Weights of a small GPT-style language model, trained from scratch on English Wikipedia: 131M tokens.
Each number is 50 + 12 x the weight over its row's rms, rounded and kept within 0 to 99. Layers, rows and columns count from 0. The size before them is the row's rms in percent of the matrix's.

# layer 3 attention output (transposed), 64x64, rms 0.496, rows 12-34, columns 0-63
085:52 57 58 49 53 58 49 49 26 42 41 59 52 41 45 42 56 75 23 70 48 70 47 41 53 52 35 56 43 57 50 75 63 66 26 58 57 41 38 70 61 47 52 33 44 55 38 60 36 30 56 66 59 48 47 56 67 59 43 36 49 60 60 29
089:53 34 50 54 40 49 15 57 34 48 35 53 57 41 51 43 37 64 41 39 47 24 65 37 30 60 33 60 61 34 54 42 34 45 41 59 47 36 50 55 65 45 59 64 47 45 61 49 35 31 60 58 38 38 35 48 60 25 49 48 62 67 53 43
106:56 57 55 50 52 53 32 48 42 43 58 52 44 10 64 47 61 45 42 28 33 53 24 52 49 35 43 55 41 50 45 73 30 41 50 64 52 31 46 56 41 32 53 41 44 55 60 66 39 61 50 56 39 49 71 55 61 54 67 25 62 54 42 58
090:50 49 33 58 52 53 36 54 59 36 45 59 24 57 39 61 31 60 26 51 50 68 31 48 61 54 61 29 52 70 71 63 55 64 37 47 34 58 57 40 39 52 54 44 48 71 49 54 54 24 44 34 58 63 57 72 65 42 62 40 57 55 49 59
083:51 48 39 63 53 57 58 59 30 58 44 60 63 59 53 65 40 50 26 38 58 27 49 40 28 43 33 43 69 42 49 66 56 55 54 51 63 55 46 40 43 56 43 58 57 43 50 64 61 35 55 36 40 43 41 62 93 45 50 41 74 46 51 64
091:62 33 56 52 55 56 72 48 47 47 61 43 33 40 62 38 31 44 43 47 47 59 64 59 49 49 70 56 43 71 56 06 33 53 69 46 34 56 48 52 45 35 64 48 42 37 44 56 65 54 56 46 60 56 54 42 27 58 50 47 49 31 66 36
090:70 36 47 46 56 53 56 54 32 37 33 44 06 62 65 67 62 53 49 46 51 43 58 38 45 39 54 49 30 52 68 55 61 59 56 53 52 49 33 72 36 60 64 37 64 61 34 58 52 74 54 50 35 54 45 34 40 43 57 48 48 48 45 57
070:62 60 60 30 57 33 30 53 25 52 43 45 41 51 31 54 38 50 53 62 41 68 61 43 63 61 63 47 49 44 17 50 53 41 33 54 62 63 73 61 71 51 32 51 43 40 44 47 46 37 30 52 71 58 39 58 51 50 59 61 46 52 41 36
082:54 57 32 45 55 49 20 40 31 65 76 61 70 47 53 55 57 54 46 45 27 60 49 30 70 43 42 43 48 58 39 67 45 63 68 42 56 41 45 57 72 38 43 53 63 60 59 37 40 32 46 51 63 56 66 53 51 32 58 36 56 67 51 50
086:57 45 50 44 69 63 52 43 41 44 54 38 69 62 53 52 63 64 67 56 51 64 70 44 50 69 62 75 58 70 38 36 61 52 24 45 58 52 36 61 54 43 36 59 53 64 56 59 49 44 58 32 75 56 41 28 37 74 51 54 44 45 58 50
095:45 42 47 47 52 59 43 46 43 35 88 61 31 60 43 55 46 49 59 58 52 47 54 47 57 51 62 68 58 64 53 20 57 64 29 45 66 56 45 41 29 67 55 45 37 49 62 69 31 52 54 59 66 57 44 53 30 50 61 51 48 44 71 32
103:35 42 47 37 53 44 67 46 42 51 63 39 43 45 50 52 65 42 55 68 51 71 31 71 69 62 35 37 60 50 55 71 48 60 22 52 73 59 66 47 40 49 50 46 43 67 25 58 56 72 47 50 64 56 52 63 38 54 57 31 35 40 45 44
071:43 58 35 34 44 59 52 45 51 53 37 65 09 56 38 52 39 43 60 43 68 23 48 36 71 34 27 41 40 50 54 56 46 49 40 42 65 53 59 53 45 49 53 70 51 43 27 59 49 38 34 43 70 66 60 60 43 46 62 49 42 49 57 53
096:79 58 57 57 33 47 45 63 52 60 38 49 63 26 72 59 55 51 45 31 38 38 36 43 20 48 47 36 60 43 53 73 42 43 61 76 54 41 57 55 53 58 53 39 47 55 58 56 54 74 65 50 44 39 47 59 54 58 49 58 60 67 32 54
080:33 37 52 40 63 45 53 48 51 63 54 46 76 44 49 48 20 52 74 70 63 52 59 82 39 31 42 41 56 60 52 62 57 49 48 40 31 44 48 75 66 65 45 59 60 48 50 61 60 53 29 41 73 42 44 48 55 57 60 48 52 59 54 49
091:45 39 59 28 78 59 66 48 38 38 56 41 47 70 41 55 46 37 45 64 32 55 31 60 58 57 46 72 51 62 56 32 54 50 40 26 52 70 36 59 45 35 71 40 64 63 49 55 48 57 43 54 65 64 52 47 45 71 60 30 46 44 54 52
088:65 61 51 61 52 50 54 64 53 30 49 59 30 74 62 63 30 35 63 49 65 49 59 47 52 39 54 34 66 41 77 64 57 47 65 51 43 57 42 58 50 40 47 54 72 32 46 44 50 43 31 25 38 51 37 48 38 47 53 49 45 32 62 72
078:38 51 66 52 58 68 46 65 38 70 72 51 32 36 47 60 31 22 42 47 57 39 51 33 38 61 41 55 49 59 52 63 55 47 36 58 75 68 54 53 38 55 48 47 39 46 64 67 22 54 67 45 59 45 72 51 53 43 60 50 41 43 43 59
088:60 63 42 54 34 57 26 63 53 53 45 59 78 72 41 54 49 74 63 65 56 56 70 40 60 63 41 45 67 69 39 44 53 57 44 37 51 43 50 32 39 47 57 57 43 44 56 55 44 45 55 52 60 32 21 56 46 45 39 68 63 68 58 39
085:47 45 44 61 39 72 45 65 47 41 25 52 45 58 42 37 39 71 64 43 28 38 34 48 60 43 53 49 54 36 46 68 54 41 59 56 57 48 69 40 53 58 47 30 52 52 66 50 56 44 49 54 47 48 69 50 60 61 29 73 32 86 48 47
130:37 54 49 60 46 43 44 57 61 41 68 37 73 52 65 70 66 53 39 64 45 49 50 44 19 55 64 50 60 81 60 59 44 44 66 45 35 31 48 21 58 63 46 73 31 34 48 40 53 41 64 44 50 42 59 53 43 49 47 49 42 51 55 60
111:56 50 58 39 48 49 60 36 40 55 58 52 86 51 46 42 62 58 49 67 56 71 75 41 54 43 53 52 46 46 29 44 44 60 53 40 59 49 44 45 57 55 43 51 70 59 27 35 43 59 52 54 42 59 07 30 47 61 44 58 57 52 45 66
110:44 41 61 56 54 55 50 54 58 60 63 64 62 27 38 46 56 53 60 35 50 59 54 56 42 70 47 42 44 57 43 63 43 60 40 54 41 36 48 45 41 45 28 47 69 66 61 70 60 65 79 39 49 53 64 43 66 43 65 25 82 46 41 52
# layer 3 attention value, 64x64, rms 0.0714, rows 13-34, columns 0-63
089:64 61 47 55 65 39 35 49 72 58 50 28 46 30 48 60 57 37 30 53 60 46 33 40 34 51 76 37 62 61 49 72 69 37 52 23 41 53 33 53 49 39 58 65 59 45 48 36 58 49 52 59 38 42 58 45 77 44 41 55 52 54 56 49
099:49 53 55 33 49 39 47 45 31 48 59 44 39 48 57 45 62 39 47 54 75 49 74 66 34 58 52 54 49 63 37 29 73 61 51 49 47 36 70 62 62 34 44 58 72 43 45 52 82 43 52 37 43 56 33 44 52 48 19 44 45 42 48 50
097:50 39 69 54 42 67 55 55 52 56 58 21 62 42 57 44 56 57 65 43 44 40 54 54 54 63 42 61 50 49 69 50 43 53 47 48 75 46 53 46 47 64 28 68 73 39 50 43 48 37 53 71 41 41 58 18 39 56 25 52 61 49 71 61
083:53 55 32 55 47 53 59 47 68 55 58 32 39 34 49 33 59 28 65 44 51 46 27 41 38 75 80 42 55 57 50 57 63 55 54 54 43 48 50 33 50 57 40 39 53 46 35 41 48 39 43 79 66 50 56 38 40 76 49 59 50 41 28 54
076:58 38 29 45 36 48 31 57 40 67 41 75 58 65 27 59 50 46 34 51 56 36 33 62 63 28 56 70 42 45 40 53 45 78 52 41 62 65 49 57 43 64 59 47 50 62 59 48 50 42 41 48 40 47 46 42 38 41 47 67 46 76 67 49
099:52 43 54 31 25 42 51 49 41 61 35 48 48 53 44 34 22 50 53 25 66 48 76 77 45 53 29 37 53 42 50 42 35 52 45 30 46 66 48 61 67 47 47 37 45 37 45 43 55 58 32 56 56 45 41 52 36 48 27 62 45 37 44 46
083:58 22 63 66 67 57 57 54 44 56 41 39 56 64 65 41 83 48 39 57 40 52 51 50 46 54 62 41 35 68 46 43 35 37 32 53 61 54 37 49 34 48 50 54 51 57 79 51 57 72 55 62 58 55 57 50 49 41 55 41 50 85 53 46
080:56 57 46 66 49 65 44 52 51 40 75 40 40 46 37 69 56 49 45 67 63 46 51 57 39 58 74 50 49 60 50 34 38 56 28 51 47 48 66 32 25 45 37 62 49 48 63 68 75 49 50 69 67 57 49 50 40 45 36 45 27 42 60 69
090:49 76 73 47 36 47 56 56 54 53 61 67 55 60 64 45 61 39 27 61 78 55 49 53 42 44 35 39 38 56 42 37 47 30 46 63 33 76 45 51 39 59 54 50 39 68 24 36 40 52 42 65 38 55 55 57 63 34 46 49 49 46 39 44
093:66 58 83 51 49 49 41 68 37 56 39 40 66 61 35 42 43 53 39 45 60 67 27 60 52 36 34 47 39 17 62 61 60 50 61 54 37 63 46 55 42 45 55 48 67 39 52 47 55 46 66 38 35 45 56 50 53 48 49 79 42 60 36 54
098:35 48 61 44 66 49 41 44 55 39 40 39 53 58 53 38 34 47 47 48 29 79 57 47 67 43 59 65 57 26 58 27 63 40 56 63 42 56 68 48 60 45 38 55 75 60 49 32 57 64 47 43 57 68 63 51 43 60 55 60 76 37 50 64
086:41 38 60 49 43 57 54 42 37 34 52 53 50 51 38 26 47 45 61 29 36 62 60 52 45 56 53 27 42 52 59 46 37 67 59 42 50 45 41 53 55 42 31 49 59 83 62 49 58 74 57 42 36 60 65 67 40 73 56 58 60 61 72 67
088:52 48 39 49 38 42 68 45 49 47 39 59 35 44 52 59 66 58 68 42 40 32 75 53 59 55 63 67 42 48 39 39 71 55 46 37 58 52 54 48 71 46 63 38 46 50 48 61 69 43 27 55 48 44 36 17 53 32 62 59 38 30 37 40
098:46 71 55 50 44 46 42 39 76 54 38 38 55 37 56 44 57 45 46 54 51 49 60 36 60 52 59 55 38 63 30 38 31 50 44 63 58 59 58 34 15 30 65 56 32 57 37 51 44 68 59 58 48 71 67 55 61 70 46 33 37 57 50 48
096:56 41 43 60 21 52 46 49 48 56 32 56 54 60 58 49 39 36 30 50 45 66 41 35 44 49 59 58 60 18 40 45 41 31 68 61 50 57 62 75 51 47 36 52 59 38 53 36 41 46 52 71 36 44 53 69 62 53 34 68 43 65 36 57
084:50 52 53 30 59 65 39 39 66 63 60 47 62 43 47 27 41 58 44 32 44 61 59 43 44 64 43 50 35 55 27 53 36 58 39 25 58 49 50 56 67 61 63 14 29 53 41 53 52 47 64 45 38 62 63 54 34 57 39 56 52 41 66 54
086:55 50 60 58 51 45 46 35 33 50 41 41 42 50 37 14 55 47 65 49 45 38 47 49 46 61 40 54 52 46 48 35 32 45 60 52 51 43 47 57 40 32 55 48 66 49 42 54 75 51 66 69 35 80 53 40 35 35 50 84 52 62 35 45
095:53 54 60 49 69 53 36 50 63 48 54 55 57 41 33 62 62 43 43 42 52 66 18 59 54 34 40 45 36 26 47 79 60 34 54 50 48 73 57 46 54 43 58 49 60 49 36 60 35 36 55 55 60 35 63 52 67 31 59 36 40 44 61 70
081:54 50 54 57 52 47 65 31 50 60 33 54 36 44 65 52 55 49 63 67 53 38 26 51 72 35 37 56 68 55 33 63 50 56 36 53 59 23 64 52 39 56 32 48 42 63 72 64 51 55 42 58 45 38 47 46 68 50 74 46 50 23 58 44
120:45 34 43 51 40 50 53 32 44 47 46 36 44 37 52 65 42 33 40 55 34 49 57 60 53 52 36 54 76 28 48 48 50 20 76 58 49 41 49 37 43 49 31 68 39 62 43 33 67 71 42 74 38 47 59 53 56 66 46 46 64 41 47 51
113:54 53 62 45 48 61 49 37 35 32 54 42 50 49 40 16 22 55 62 38 29 55 47 40 42 57 41 25 47 45 65 40 40 58 45 40 50 30 51 58 60 62 47 58 69 52 39 63 50 34 66 50 59 62 46 40 46 42 45 49 46 52 86 50
104:46 49 52 50 67 52 69 38 50 50 41 61 45 49 58 41 43 58 25 68 50 49 55 39 63 67 59 69 17 44 34 60 53 19 58 34 69 56 36 55 50 54 47 60 56 45 59 38 42 37 39 44 55 51 39 52 60 13 51 51 56 44 49 47
# layer 3 attention query, 64x64, rms 0.147, rows 32-63, columns 0-63
081:65 53 72 64 67 57 53 52 44 52 72 60 51 77 25 47 59 42 51 60 60 58 48 48 48 55 32 46 53 64 46 56 36 33 36 53 31 55 49 78 48 57 41 53 48 51 65 51 60 72 54 59 45 30 38 72 38 53 32 64 66 54 52 54
109:23 47 49 56 54 48 50 44 71 55 37 68 31 29 67 63 48 49 70 48 50 50 65 35 42 36 64 49 39 34 54 64 62 63 76 60 55 53 43 35 59 50 52 60 40 39 70 54 45 35 45 63 56 50 66 39 43 70 73 57 44 55 64 54
088:44 56 37 70 56 62 52 36 77 32 38 56 29 20 52 52 48 42 53 27 44 57 47 44 41 53 41 30 57 64 55 57 49 54 61 59 60 70 50 71 32 52 52 57 41 70 57 69 45 42 52 46 54 45 79 49 42 57 53 41 53 39 39 52
078:34 61 31 42 52 51 51 54 50 52 31 50 40 26 41 37 40 33 59 32 40 62 55 51 82 55 47 77 64 52 39 24 52 64 48 54 61 71 51 51 31 52 56 48 51 49 53 66 42 59 50 31 69 51 58 42 47 61 44 51 73 37 50 44
106:52 49 58 43 49 67 48 32 48 46 60 45 64 40 64 20 58 46 70 69 68 46 42 32 67 46 42 51 65 50 42 54 41 42 56 50 43 60 67 76 55 50 31 43 60 47 51 61 48 50 47 76 51 37 61 51 38 67 56 47 68 29 57 73
104:45 56 44 56 41 53 56 38 52 75 37 35 51 38 32 28 43 40 52 52 73 49 58 39 47 25 45 60 36 39 31 42 59 62 40 52 50 57 35 58 62 47 52 58 87 48 47 58 64 40 40 59 45 42 54 43 67 56 38 34 46 43 75 46
106:53 47 63 61 65 49 61 75 51 62 53 58 35 53 43 48 50 39 50 61 47 44 59 25 72 52 49 37 48 36 60 44 53 34 49 25 55 69 55 70 58 48 49 40 44 26 77 46 53 64 31 53 44 45 58 63 55 79 47 64 63 57 55 60
115:04 45 44 45 41 44 31 50 54 49 31 34 36 50 55 62 35 74 43 44 49 52 40 57 31 29 61 38 51 68 35 50 56 72 49 53 59 60 40 41 44 55 57 62 61 65 49 54 45 46 58 60 45 45 67 55 52 63 54 57 49 64 56 31
118:49 57 45 55 60 51 47 63 66 46 68 58 40 38 56 48 27 43 47 48 38 61 58 38 52 58 48 63 61 54 42 66 49 55 47 63 66 24 36 60 57 40 44 45 29 71 48 38 51 22 40 35 60 55 60 43 65 75 32 49 38 26 63 53
102:46 67 31 53 43 63 53 48 28 38 61 54 36 62 47 29 50 51 64 56 39 47 21 66 38 56 61 42 42 37 61 47 40 43 45 46 72 48 46 69 51 54 28 27 61 61 57 47 60 53 43 49 32 65 45 46 65 64 29 67 50 36 59 53
111:33 71 63 44 58 46 52 44 56 44 62 33 58 44 66 54 56 62 56 53 55 46 45 50 72 41 28 61 32 35 56 33 39 43 43 37 47 52 60 71 39 71 59 35 62 64 48 50 54 61 52 58 63 55 46 81 59 47 22 53 31 38 58 48
128:46 36 43 64 64 56 50 57 48 69 50 57 51 60 56 66 59 45 48 64 66 61 39 45 58 64 56 47 51 41 28 61 52 48 24 44 38 39 70 34 51 46 36 45 43 48 67 57 59 64 43 46 44 65 63 53 75 26 56 47 83 38 57 33
103:69 35 63 37 50 40 36 67 53 41 57 46 48 67 33 31 43 36 77 58 51 35 49 59 56 54 55 61 44 61 50 57 72 55 30 28 57 35 60 50 50 39 73 24 54 56 36 41 74 39 54 49 53 45 46 50 51 64 50 51 62 35 52 44
102:70 59 35 47 61 69 67 62 53 38 48 71 31 42 49 47 37 54 38 55 53 70 41 77 54 45 35 50 48 54 33 62 53 50 47 33 66 35 60 53 51 64 57 49 50 67 47 10 37 60 40 56 54 32 46 57 41 58 60 45 38 52 50 51
115:48 33 48 64 30 27 22 52 41 23 58 43 53 62 40 52 56 24 48 52 67 49 57 64 46 52 43 48 36 50 31 53 40 51 43 49 44 48 49 52 35 51 57 61 55 30 85 59 53 41 55 65 40 36 36 45 40 45 37 51 32 60 57 53
112:65 63 41 63 50 33 52 47 68 41 21 31 30 60 58 55 46 54 36 47 29 48 45 44 40 31 46 58 41 36 62 47 34 51 43 43 28 36 70 42 50 53 54 54 45 71 51 66 50 42 75 51 52 53 48 31 45 60 48 42 50 56 32 29
128:76 49 58 56 56 50 36 54 32 48 66 51 57 76 24 33 51 42 64 52 58 59 39 49 55 45 21 51 46 46 41 37 47 29 37 51 40 53 55 74 52 52 31 41 57 46 40 62 51 64 48 50 56 56 40 60 56 38 38 63 75 54 47 72
073:68 33 74 68 49 57 34 57 43 42 67 53 69 54 34 12 48 45 57 62 57 51 56 57 52 54 44 38 45 31 47 60 51 45 53 54 30 66 40 59 51 44 28 61 50 47 65 66 51 48 48 57 59 43 45 34 31 59 72 48 48 52 58 66
081:53 56 34 42 45 48 28 66 50 68 59 53 49 40 45 51 64 44 32 19 43 47 62 61 90 56 49 48 73 64 41 60 40 52 33 54 55 52 57 38 52 38 56 53 46 51 54 55 38 63 51 46 72 46 45 39 61 38 51 77 53 66 41 43
097:28 53 31 41 50 49 34 51 64 55 46 55 18 45 68 62 34 47 47 46 52 25 58 36 56 49 58 71 67 60 52 59 65 63 64 33 34 51 45 35 45 36 55 70 58 43 35 44 42 44 41 48 64 46 57 70 42 64 54 57 47 61 62 36
086:58 35 22 43 42 64 48 50 52 48 55 71 32 32 64 57 66 61 58 49 46 66 54 62 49 53 40 65 47 56 49 69 59 51 40 50 18 67 45 59 56 30 61 72 61 46 48 61 43 53 51 67 54 64 56 36 47 56 73 38 52 30 57 44
107:60 65 60 48 45 46 60 29 39 46 56 64 52 62 58 43 53 50 43 47 49 44 53 29 48 60 36 57 48 76 42 70 48 34 49 38 53 41 63 49 47 66 65 38 56 42 56 59 64 57 43 73 59 62 33 20 39 46 39 45 72 37 30 71
109:49 70 50 51 32 58 51 56 36 52 33 66 40 37 55 49 39 40 55 49 65 39 56 47 46 61 39 37 29 45 53 43 50 35 51 58 55 58 47 37 51 56 60 36 47 56 37 45 66 48 41 19 27 36 50 34 30 26 46 63 58 70 74 62
072:47 47 50 34 55 57 44 62 61 51 51 54 60 52 43 60 44 70 38 37 57 57 61 40 61 53 55 50 48 66 36 52 44 51 63 69 48 33 62 61 53 27 68 51 62 28 60 29 61 49 40 66 48 30 89 54 50 69 44 59 28 45 44 50
123:49 26 47 63 76 43 64 30 62 54 46 43 46 35 48 50 52 43 62 59 47 50 41 58 66 49 52 57 51 74 58 43 64 66 17 44 73 57 53 60 48 62 50 35 49 53 29 49 53 44 55 24 54 50 56 38 50 56 45 26 38 65 43 60
114:66 59 51 60 41 32 70 55 43 50 62 45 49 68 40 49 23 54 49 45 38 59 49 72 45 20 27 55 72 48 46 45 65 39 40 76 48 48 61 59 54 54 42 45 68 40 50 38 67 53 37 49 54 47 34 63 58 54 55 58 67 51 65 64
114:59 59 37 55 56 44 27 42 40 47 57 36 48 64 47 30 36 40 60 55 39 29 67 39 57 50 56 41 32 25 41 46 53 52 58 50 57 43 71 60 68 72 50 69 71 35 60 54 57 53 38 50 62 43 59 46 28 52 55 53 37 66 29 46
110:36 31 49 50 48 58 44 30 43 76 37 38 40 39 60 55 48 22 52 41 38 48 30 64 42 62 55 55 59 45 55 47 41 78 46 59 39 62 31 47 62 67 54 60 38 41 43 33 34 49 36 59 54 48 59 61 45 59 66 26 58 60 39 44
099:44 74 35 44 54 52 41 44 32 69 25 60 63 55 22 60 54 43 74 55 31 36 41 40 55 45 52 53 44 64 53 31 54 76 29 46 49 26 65 58 33 47 46 39 56 39 52 49 53 55 42 56 50 43 46 46 36 51 62 50 31 42 47 57
112:43 46 57 36 43 51 53 34 58 30 25 43 36 44 38 47 44 62 28 58 40 57 36 48 47 39 68 31 61 32 31 52 35 56 42 33 37 44 64 39 57 44 58 39 61 45 70 70 35 37 52 45 73 59 51 49 47 47 46 56 50 56 68 74
113:68 56 50 79 78 54 34 46 61 66 52 63 59 52 29 37 63 48 52 54 57 53 19 59 54 62 41 48 50 57 45 63 47 45 59 65 49 50 56 67 60 29 59 45 78 46 41 56 43 63 38 41 55 50 65 49 49 45 30 55 57 47 43 73
118:40 73 37 46 60 41 62 58 56 20 57 48 48 53 48 50 60 48 57 50 28 50 57 42 56 56 44 41 75 32 50 62 61 68 50 68 39 54 43 71 77 68 74 47 43 49 40 57 48 50 43 52 29 43 49 48 71 39 58 48 48 60 57 31
# layer 3 attention key, 64x64, rms 0.156, rows 32-63, columns 0-63
097:30 42 42 27 46 52 42 40 63 47 35 42 45 29 53 60 37 49 34 35 57 59 46 60 46 59 52 43 36 56 69 45 46 65 35 34 40 43 42 36 51 54 71 72 41 74 36 53 68 63 45 52 46 79 61 38 53 66 59 41 44 52 59 54
109:62 59 55 50 43 84 54 65 61 67 44 38 22 48 57 54 51 50 55 58 62 62 68 69 68 68 49 31 58 64 45 48 46 39 26 43 55 53 53 51 58 53 49 60 39 69 60 57 62 42 54 53 73 54 64 33 43 43 31 55 45 69 52 45
090:44 55 62 38 48 41 36 54 43 59 56 49 33 34 65 43 45 43 77 49 39 48 53 60 79 82 48 62 63 38 40 56 51 58 60 49 38 35 45 51 54 41 49 62 72 39 37 62 65 40 52 59 27 46 51 44 23 66 49 56 66 43 44 45
093:62 26 54 33 56 47 42 38 58 35 64 33 41 46 56 49 32 54 44 27 42 61 55 68 49 39 69 35 59 40 52 45 67 45 30 68 56 61 63 71 65 57 45 44 59 61 35 61 47 29 45 54 59 49 38 36 53 48 43 38 22 47 44 48
097:42 46 47 62 50 45 64 42 37 52 42 55 53 54 47 58 58 43 55 29 57 47 41 50 44 45 35 81 49 69 58 67 54 38 60 38 38 21 43 46 55 30 53 42 50 47 57 33 51 23 50 63 41 55 26 47 43 75 59 77 49 64 56 48
120:51 53 55 38 65 42 52 45 62 36 42 77 59 48 45 49 53 51 51 34 33 46 61 43 43 43 58 53 39 19 54 58 58 38 59 69 67 38 46 75 51 39 43 26 50 44 39 22 48 51 57 53 50 37 45 45 62 23 38 43 55 43 62 33
104:61 41 47 62 47 48 47 44 68 25 42 48 38 20 52 47 51 45 63 42 69 41 42 40 65 51 61 50 66 43 51 48 67 42 49 44 29 24 45 46 54 47 32 63 45 40 65 71 22 41 56 55 62 39 55 44 60 42 45 55 57 79 41 48
108:46 39 37 40 46 64 32 57 57 52 81 48 40 57 61 70 45 62 65 60 53 72 49 75 52 67 60 61 62 55 35 40 49 55 34 69 51 40 38 45 55 59 51 68 54 56 50 54 54 36 60 53 45 52 60 65 43 69 67 39 41 69 27 43
112:40 63 49 38 53 38 54 63 40 40 24 34 30 39 35 49 43 52 55 59 38 57 43 53 54 72 44 53 73 67 45 78 69 44 50 53 41 66 44 53 60 45 39 56 34 39 58 79 52 35 59 49 24 63 54 46 55 52 49 45 35 51 63 44
104:41 28 50 54 65 39 58 56 51 43 56 49 57 46 46 66 63 42 26 83 46 57 59 44 36 60 51 59 37 35 46 65 67 34 57 54 45 54 54 56 51 45 74 55 41 28 49 58 44 47 28 61 28 59 52 67 54 39 40 47 72 64 40 35
099:42 58 39 46 41 50 53 75 64 39 46 46 47 54 76 31 58 37 70 54 67 56 49 69 45 46 60 53 56 54 68 58 61 39 32 37 42 35 63 40 60 33 68 48 55 52 42 53 76 68 49 46 43 50 73 40 43 49 64 53 58 70 50 32
118:55 68 67 51 38 56 46 59 56 47 34 48 50 32 43 62 33 73 61 42 40 58 37 71 57 50 35 36 28 40 63 55 56 65 49 66 55 55 39 33 57 61 64 41 56 42 64 48 36 37 66 54 68 70 42 46 40 52 53 44 48 82 41 52
107:44 44 42 51 41 43 37 68 59 68 17 40 54 21 62 63 29 46 55 48 54 51 50 50 46 67 62 46 53 34 67 63 43 41 54 59 50 46 55 23 36 55 56 75 35 51 54 62 56 59 46 49 44 45 39 36 48 55 23 41 42 38 58 63
103:43 47 56 43 29 35 32 48 72 48 51 51 36 39 41 53 60 32 51 54 23 59 47 21 53 34 42 57 52 61 37 63 42 37 42 46 58 60 68 40 45 38 46 38 42 44 68 61 42 59 50 61 42 45 28 45 58 30 62 75 58 63 42 58
104:53 44 78 27 63 38 80 51 54 69 52 68 44 44 54 56 42 56 58 66 47 35 60 56 61 45 62 67 53 76 56 48 46 54 57 53 62 37 47 52 41 50 51 68 58 60 51 50 41 78 60 38 70 54 37 49 58 61 51 29 54 35 59 46
110:41 58 65 39 56 44 58 44 54 50 57 45 78 50 50 35 35 26 64 56 60 53 28 36 50 50 32 56 56 45 38 48 50 55 62 56 90 52 52 48 54 61 57 50 52 24 51 33 63 67 36 56 55 55 65 59 53 46 50 53 33 52 47 77
121:56 61 66 57 56 45 60 56 45 48 72 41 74 59 41 49 74 46 52 80 60 49 36 49 19 24 42 51 41 46 51 29 65 43 45 50 54 60 67 54 36 59 50 35 37 27 52 38 33 51 48 60 54 36 39 58 47 40 51 42 46 55 41 54
084:33 36 49 58 49 51 56 28 37 48 28 64 48 39 60 43 61 62 77 39 48 49 39 49 57 56 57 60 42 16 60 59 54 55 80 49 55 27 34 43 50 55 34 38 44 44 27 55 42 41 50 45 43 37 58 46 58 51 47 46 63 35 54 67
082:58 39 57 67 33 54 36 54 44 56 31 51 30 49 56 59 71 37 54 29 56 41 54 60 57 44 68 18 65 45 47 47 53 59 67 64 32 54 53 47 60 67 54 40 47 48 59 41 56 39 57 20 57 48 56 43 66 31 42 42 32 60 61 37
097:62 60 48 48 43 71 34 76 50 64 49 61 33 36 59 50 36 72 70 50 63 52 62 54 51 64 76 61 66 29 35 37 49 51 31 56 45 57 44 65 64 53 74 60 51 58 57 47 63 44 74 44 69 50 46 47 41 55 47 55 49 55 53 47
095:48 51 65 54 52 43 22 41 45 45 49 66 19 57 58 58 26 60 37 36 41 50 62 39 64 63 54 63 46 38 38 53 31 56 47 53 57 34 49 38 53 43 48 40 38 52 28 70 68 60 57 52 69 48 24 34 40 47 62 52 55 43 61 48
108:63 57 63 56 37 55 39 38 37 50 41 49 54 48 45 71 59 40 50 60 53 39 17 53 58 45 51 52 60 34 32 57 52 67 71 43 27 36 53 52 30 60 56 43 65 48 75 35 61 46 37 46 38 42 53 54 69 59 66 39 47 47 67 70
110:61 48 51 47 54 48 43 49 59 54 53 28 19 45 54 44 54 54 37 62 29 52 41 61 34 47 62 56 46 73 57 44 27 49 54 47 46 42 53 53 61 76 44 57 47 39 70 31 46 29 29 58 41 20 44 39 39 41 59 35 43 61 41 57
095:48 47 53 47 57 42 42 71 60 44 51 56 51 62 33 52 54 58 32 50 60 31 50 40 22 26 51 41 67 68 44 51 64 43 60 31 50 50 36 42 29 44 43 57 27 32 33 29 35 50 45 50 48 41 29 53 65 43 54 47 70 39 52 40
107:62 60 32 62 52 34 60 41 68 39 59 37 61 69 70 63 63 41 84 41 58 53 39 45 48 47 30 38 39 37 59 72 53 42 48 62 36 53 63 55 31 47 54 51 41 52 44 49 49 63 59 44 46 29 28 43 44 50 27 47 52 34 49 48
111:45 47 42 13 48 62 38 27 43 47 52 34 36 55 61 56 31 37 54 58 63 50 71 38 65 73 59 32 46 43 49 37 42 53 42 71 39 52 43 51 64 38 45 60 34 46 70 51 59 47 49 51 54 69 49 35 51 46 47 56 43 51 46 23
108:38 38 45 32 43 42 65 32 55 60 36 46 40 36 71 44 56 57 60 40 70 38 52 45 56 53 60 65 69 60 39 55 41 51 46 61 61 49 23 30 62 66 57 64 45 58 34 36 46 60 52 63 54 49 68 36 51 22 57 40 52 36 39 65
101:70 34 37 53 55 47 58 57 43 40 46 59 79 70 64 59 55 63 45 57 69 42 23 19 59 34 67 36 38 45 55 57 50 37 57 57 45 53 56 66 59 44 49 32 54 47 68 51 33 53 49 65 45 45 33 56 44 52 62 58 46 37 31 50
119:53 71 39 58 50 64 36 69 68 50 52 42 33 63 58 62 50 66 65 29 42 44 53 39 62 81 61 40 62 54 52 65 33 25 35 40 56 51 38 51 69 62 64 70 50 61 54 53 56 45 52 35 58 51 56 58 56 54 52 47 36 46 38 68
107:63 72 56 53 51 65 68 45 66 60 68 66 46 45 30 68 51 40 56 55 59 36 43 55 49 63 48 80 59 42 68 54 33 59 64 63 40 50 65 31 50 42 43 55 61 35 42 43 49 62 45 55 46 57 68 58 53 29 51 76 35 40 42 61
096:44 30 38 58 43 52 59 61 61 58 56 64 33 31 56 89 50 55 56 28 43 35 54 56 56 55 46 32 68 50 60 36 30 61 56 52 38 53 34 61 66 64 51 43 39 27 43 61 54 51 59 61 39 48 45 41 55 63 65 46 57 47 66 37
111:43 55 49 58 29 25 75 55 57 46 30 47 46 47 54 43 50 41 25 47 60 43 64 44 56 51 52 52 23 41 31 32 59 28 53 28 65 45 54 64 43 31 57 53 37 35 57 34 48 42 61 37 51 61 64 40 60 41 36 56 37 40 45 46